From a checkpoint of a small transformer trained on Wikipedia.
Architecture: LayerNorm before each block, learned positions, no biases in attention or MLP.
Training: a variant of Adam for these matrices, 497M tokens, 15156 steps.
Each number is 128 + 32 x the weight over the matrix's rms, rounded and kept within 0 to 255. Layers, rows and columns count from 0. Numbers have three digits each.

# down: layer 16 MLP down (transposed), 1024x256, rms 0.0831, rows 341-365, columns 0-127
# up: layer 16 MLP up, 1024x256, rms 0.0852, rows 342-365, columns 0-127
down341:130164134108134057122109120111103071136077169141126174162137133136078141096140159168153162132184139129159128107094133078161175141158174147138177149161147131133145090102094098154148156102103107120131104122106154077112146124109138184129084127166141125121147146155189137103070159139132123128096180079182151141100054098107112214155058169155098135160162120164169095182068166113083073147164
up342:158190118108110133107089154122067135120154098140118178148157156173122184125127119191117152147111116145091139082117181131122137132137159125130115145153146132120089165127082101079136170128163109133084121110132135106108132189141085108097190083130081185106145107103125098113093178127192157155121129095121162085139119084165147134155104098093152148049153165129157139121134084091129198147117
down342:131148116075128132108091142156097189174108129189159162060106137162108090153107088087104167112146110118131113207128156119120177119129121105164115072097126104147129097086204111152151107139121142160156121163147148124105143097130084187152072131113174120125162119108171172138144137132102124143140114131103118110157113128089124104120107135103122103146171154128068164144175131184122131087151
up343:124139118160109146172101099166153137236144125163099112119154097184142077138080122146076122098126146087141146046113128138096073103070194136151150167072117116146103175095080114107147089172204137221115133120127108147188138196136133092110069134111100128112154179185120209125101166213207117148182173198117199133165116167118185107115137133088134143102136088174118119150140074104144136090103
down343:159105171113119082083115085170151123134115159119137149149098181129055136182112148174090150134046125111153205171103111158102125115096129160153104114104196135166113118182176048133008078090134073063130184134138099111058057098117123110085143122095058026135130119071104169108090153085057115195123105097161149153154150164147125136124128159125103071080096151142161171107120141089087037188157
up344:163160138137146113128127152154091164117178101136100178094139129182139124137089135084162130123145133113122110139145166106093136105130185167134142105124172128114162131157163105162118124158168136114135163116107146095089160095179124076108174143152116100115132140099122086186109136101134116122177101169115133105182162058152122107129120090083116184102164105085127147120118069116159148167161
down344:085121107086163170107150119157089124150092086152134097190089124154115112105137121133137145127054131101114119149106129183114135099107075119099111082100151114175142128086088179115140099161123159156106102132109109123084089182127132125146105109130200108096108065164102143125190111121115113125072153155122158126064149100151108043117146146104088145117106153160160145107076141152149137111110
up345:167145160103115186156131122126183109129160113126151124145121111096120124071150076125055078154103149142148118135063156112137126131068117121127115100148153161151197137152114145038084121136116090193110103097173100133100106166134094128166168131107149176058094108086123148156125134122160148134087120085125101095129106147117161118072122080103082134209088116161103145149126095174180133128159
down345:151127119201146099114096143154111150091126113120074070105128111139146103128117158146150177082138090133120180121161120148135116131141095104105156172075196100155119124132122115169138157166114135090147112182080119101128125140082131178113149150134135108129148119159188142083110083162125112136150096154096141128151179091129082133143107101091129111105131098089109103113148157135105106149101
up346:125074197175194146172075156062163137139131096069093185141120124173087088168147130074184099105128127116148106133119147073194097085130096128126153130140109128110133154119184093107114116219165085161160148171090140145075135171138137149150065121142094111153097145141148149142160159104122054137112132132176125128119101141111111142176089173115214152170120088054139175166082096140129196094149
down346:099126127125104031134143128149140121140106169150142119097161130165126164073134155157169135040126097102117194123119116128172161135117044116124097127131094113084126146089169169148203106080103128108123104132221129105119172129148129104153171065172149164137148128169094240111152112101120121128147163197154178093144110139067183109100146102096077074073138121086033126156217118123115068075182
up347:106173144132182118156075149138150127173126127089130099103128125150158158093177181109086121173130147106148148111157109155208100131073195183168178157117072113102125135179109108098086115121164125133095191145086167142109149107116145113161134167121111122185119131127114093117146135145088187112143098155166077157161080160090137096068178141108196097146113087131107143097197204083175150177135
down347:158097156146152151129164082086128147098136090161163141122121115154095125150115082154094084141096127187118111154134067129148189086101086151157079102132099132185161158094129132103127148091112129138116138056124107131168119116147150161069166067116159114085151117132155124146148146131127111079146133121136101135142137117087129041118160142174165159129131143161094128183129124154099104188149
up348:102181128113136139149129182139143128127154085113137175116164066179142185109113128154125104168148154093122119078133114138133138095153164144136106185124141148155159154114117156095096157148121153093116106125113152115131098150156175157103120096116147136174094168133135115158135153136088160150179114146117085165115134110133157107149129100126114126092141097150129100156181103100100187135107
down348:143149118106064124123075149118141103168125104129157124101157070162098142121097120132099129183153210117099140097121163099122167129124145124134122184148134084137157163149091135097183152152161114107122124121081160163114119141187165129117092114211105133143096175137098118131087150175111132125126180125135099152155103077065137141176113104084135120104137092124116126168111135096103150132102
up349:151151180125142161179171148151149201186077136147110142166124113172189109137116118119162097095147147097125128078135064111164155181118175150119094115070108078165105157152086173121124155107106179201130115155125139113109107106166123120085078097171154164108084168148118164149099166148128118120141153134129118112112156105139112137168184131133084113116195126148107171154141099127160116069144
down349:120100125176096065154156151116132090097157111120119101124115054161110089125085133168122116148110157066169072101101146172112140115136102166125143107123092129084129089166167084169101087099128110109103129141131138062118168163124153149090180099125141119166171151126108135154126090131085130131137160105090171119093124134155163097097118142106143100137139130179163101177150138136152145136153
up350:103113156108160135071124160163163190126172114171062113096132101192156086086135107131136136148111166125156098087131133174128133163188173107157072091140177179182129181081116125060201151100105145131128133086134116125153062116150173122057157226119228115123184114065133122150072120099108136126127160099125091153116150108150129131136129067108104097112139158138118119121148082152143168112183
down350:077097108104126186173092171114053177111111193147109107119136140098093032111158162112187127167138149113155124140111084098123135152155092109144122105103147089187128137120086128127129143146118111108113127106076104112123086101083201133107191183115108133182151087120144136104134097138107100124126140127199079141077157153140139220178102125102193095138168156181156155178125172127179147159101
up351:123107156118103117180144137069170115185135128123147132099106122151162097140056123168156181110117137137113112136230082113109188140151147145148059165105034134147116162205138022108144138111128170106204158146147124179150092066127146131184120170083124104151100136139149137139165169139104116090205183161162112112140170164161121125130123179117112140081142116108129103178087123114113125101140
down351:127055127100118134124134083136151142109110137147144173128158153068111134160106130136138085177072077146155122124061168162152147131122111189122175110138155132175121088172200163120088136104124138151073098149146138106137139150238119079129149108163147180115097151095115071155088151081149113208100088098138082185163117113037126064105128140072108134198031138121137180093123129113100132166082
up352:121161175027146152103119141158135167138148144105138163118075120164182156131196004139115144185087123126120105107158141191102178106126220102153106106117077128142159128136101125100148140158116128133147201128147141186136146156096190134043107125152199115124081221101127072123151176175115114133096139159127116102152133155144083151168143115135184101062060078095080148088151120070158195128141
down352:127109111198105157129229167102115136184104113172129101148157126108113062121070171123139159129099155150139106096092067068154172145127107141150174115112228157100125136123158129154110118104128159064126049120132124078077131153135101091143146110108078097174147096130203223067106148061124098139125081150130113166113063099057192158137082104087136118152117181096135172120157064156116116102131
up353:143193174146177126133128145150148138132171089075172182075095090099152127123163121124172161162178149111097139176145159119097143146121148103142123150127133119111128090126102135151133120137118179127112133150164129073190204147113140109111168091165156161151111153105117079156164131127099120144143126098079087125141146143136086162080128074117119118156124046131095113131171111118097138048173
down353:113068112106167166134140115083138181121135118159147140065110117129166166095124143136124166104114172174087145146136158126113124146083101137171136134117173088158122109124141128097142129149122069126139093093119119154123116132158151135133113179156089151120125099114067169172133169079123081157132095185157106138114131129095120132202161110122095098149092134144161130110148076200179116053130
up354:131072143140075113156077191097130159176116138138116151175136092090135165179106159136159105120157138124143129151138122113143117119162144063075137076101106094151096136108076144086140146177121093094165160099152159155097121115138141105120129134156138136127144137136132112119127098087134127161147147181192090052132071092133149140184108089117124077129118098175141075154175129102114120150228
down354:135147168130110086167142087165157135050129123136063105090183131091119136136138088137122071083188110103119164158145163150111140071119084144130117105161128152114108151093130095146106155104135147134147159131174110126128086115117082140154187106180107124137091118137153146111099167117101176054126202080121110090176171111098111146142145115127147163119142164084149122146143150097118116136095
up355:134127135056105147117125118134148097136147115079155124119088132174051168067154138125139084110167162114184121176084198123122155078170187150114110064153163157156158120158147134161120123161115122110165152085155089161141115163161143124203120169172158139131117195085203136147138156194053168138146125098145116102103134159145179176127153150021170180113203049134147115135097088086030123134114
down355:059145111127125137147022104066130130135109047078154133115104136092089047153160185122147123171094111129118152152097085106108095198075127095110132170157166065108120126133112105143071167087166139082154129171121119189223050199184078135218139144162073175108180129093137108086074082131164175142103152153138116158087072135156110229050092076167179136186050092112100164118157188143087126178139
up356:125144167145145064113111179142152168149086081138133180114183093122179190122146100096131072127138142176145097137075116105143143115153135130155077136175094161150094110087168090105207175109042141129143150167082090065170175151155136189049140149156207111114174122144116134117128132142176126126101140113145109120210072135074062125153091171071129051094085118135156029148169108067136139116153
down356:156173128152093067105183127116172113151044108172149084117205143045139127079180116172164163107128120109093073110085097114176145161102141124118113100133148163182116087085176126143211170062130119088111119125098153153083142135166124098142155139103137095191185142095128081132158079226175183105093064112159160121179110124107096110104132123066113091131149146133115023095099192182138158129179
up357:148149200072088160061119130152149128178124158155101060091115132096119134089150149159150101117134141114120167111060104161084146129127162121137136115064099096158179129123146145165156126131143128106135122097111175142139170122122143077105115108146104087161127153155100163127171152193126165157191084127115136135149132138121130153177107113105108138100177073153137133070137119086094174159094
down357:145101149183153147115150142138167133146141106140105052103171143092152106095156098110158103118070158197098135175130121161148138090122189152081132099142104154148069131173132119122122099115150143165063130127140129142199167097098165103102155142194171111082117106128134119130154144098157096073117064128120161126114116087159119191103130142169134145131108150085111088127146141154123120129158
up358:176151118104132136111148121148109120174141119170183076114076095125097155111129153151078113103111156115151139133114116141158130116149101090153122121146122157141104145133154153136119121110179048148130139114107175134101178142113172151172107013152141068162138139099103087141130102115096131162108110130139180144234139197098075130116137090080116108075119165108192085090138175075174161133182
down358:074050138124112125091151151136161112111130134110088167087126103135091075141091119137185155143135202130105094165117112200113128121120135140121173121114170137164161176114142112133149105166126129170208115090096063121183098130104120131071086056146139120081106126120171105136142175158118174145153154172119095137174134055206085141177135123180140114216152138175117126124115107174120152137086
up359:142103167161124084116014131081112125177181135158131071150105121184101151152110114153114175142086159126100161143120168068177124072071141170153125147136165129102187207113140080102209112121153097146122160184140082138144150128135084108074142118170101180080117116120086158093117134140201138118164055151171060126167072161160128146208088146097231132066115120129094186149150130179093138182116
down359:131157168187123164070126182159157094071148120104119148117163056123096134105116098162090129160168171121052179160144133126088165207123139130078156163093123128138139104107090127113110172137117147110102135061092087064096120107128148147085114193189176118074123156169118084121120097121157158154088155086149085117109091107111124099114118107131071142123148161103116087181108126087110097163137
up360:131149075082125177120145166127134161146152109125163084113168080126065159103117152126120084125113188098131113101120139093110190105087142145150136086131159116149171120176142137102103177175124115132128141150108142107144128145124144131145127093221091136157091105098168132158083111147094096164138110150075149194164166177118116188132175085135195120096132138126117104082127196044097133078163
down360:092146100138111141129105111128140115136150125128092187145150180100189104157140125144172134123115119121135132117088093179145103147126149088105135143150144163151069071114109127179145127162096143111150117071148164149134117138096077132142099094097084118144090151074219090094160116143137152113143112095118093132155116095128157212164095133078083152153109121134154167110116088123144090131137
up361:173113146045132104159098146149170139151153139131125134109111119154134112082114098091068072144137147099140139089086144110122110124111105131187087104073122161148090144113139095114169134081108175103137104130142102172152134115132094108143143079073180109138105141088123114172074127148165128098133120130147184171139168191102120081114078174105162108114110170080143135107074078114091171161137
down361:139153101121129133120155155117097172148102102125126101175134143087126136121111120116118150106117101129119167142115137135103094170134134118127119106121147132169121135138128115149096122145133105114114100110141104124163124123159122127139172119145129134125114076115139046093162117099164148119176146128144110065136145102143102019120110123123117138121089144164136136096164120154195163081123
up362:163156118183177144180096110106130132100128081119100142181098093126130135103131129123091115182176164122100104096167192135196137154154117165137136078124127137147170116216123116131119129145143088179168151124083124154115099149093138175129167124095137152100059133112092107141118116144153081082178147082122151130148086123120071110084183139124156115134069085153123183174131154140038135145174
down362:134123126128093084091147155142128080184175144110227139149135163136116173144082158114156113123096131152159155161105109141116115092079132127176095202134156130113095117118131133131142111115085120084164141110146116131188148114131097060148099090120116080164151117159155125136115107149119178129059093139149111110146170102157121083156102111118129139103151133114136057124082078114100124139096
up363:088128139132149123115128090120140127143137107153152118093155121169118141114151107134123116112073143128110176161144121103115083117146152095153154125108148167146116137102137062096142113129127107130137101077160185133124099115174101086106131129130129098126133138128157132130119146121154126087147119194094125177096093146068097097172140163079121184142159109146111039137124120145154209102164
down363:144140147116149129170101124065118146123084116155095140152127088126139133142076153120097160172151134136088037142099080128159134129153159174117126115194094124129126129109111138174083129147147082118130127128105112150139149116154108198077094119100133156142138175091127192099141120091142116115110167069073102137100174108161133112117098122107164149119102141167114140144122109101099131120116
up364:096117088119175143110127148105091146168172180131141133193109103181111148171190087170156120103157125103134119089091186072104115169116165102127095100151120117153196110173141141100138138169133156115117047144124107130136098114159213178134162141098160099096071156156145062113083190134127105140150162147115139151120098197062177115171110134147154116101079083098100103141112170090187144116144
down364:179132118074148124101115087117179101155140144132105117125135169147139100086148108060098104098120156136155102181211123056152117113107116138183153159123158065092071148118119140159160104137082161148136231123096141087088141138048114085105127137195118194072157075128122154108115095155114142139167101159085139141176114108120105072141163166117210127102163110117140109180160133143120136094082
up365:166208159159162199140118099109125197128107128137157086129063132101124111136175145114131138143084133122157170137142121130202155114112127086159095123188102092129131131125114166160164130123163093126191130142098154122125118126137157126114096149100110099186116143160127159053137133218142107157151092138184115134163145075098069135155227108131137175090122072127158153171116115164106174183142
down365:147076122114113178144126188126114151183105170163027115128156127139111131093193106084096110122143061163019144105113065105201138141188198103169144126141114101187181168153093139086156104072110151096121189076048124093133121136125165072127195084133161174141139119149157047122076091124146145098112197147097182068109064161139079123084144170136070188082140159147115100210089126119063149133114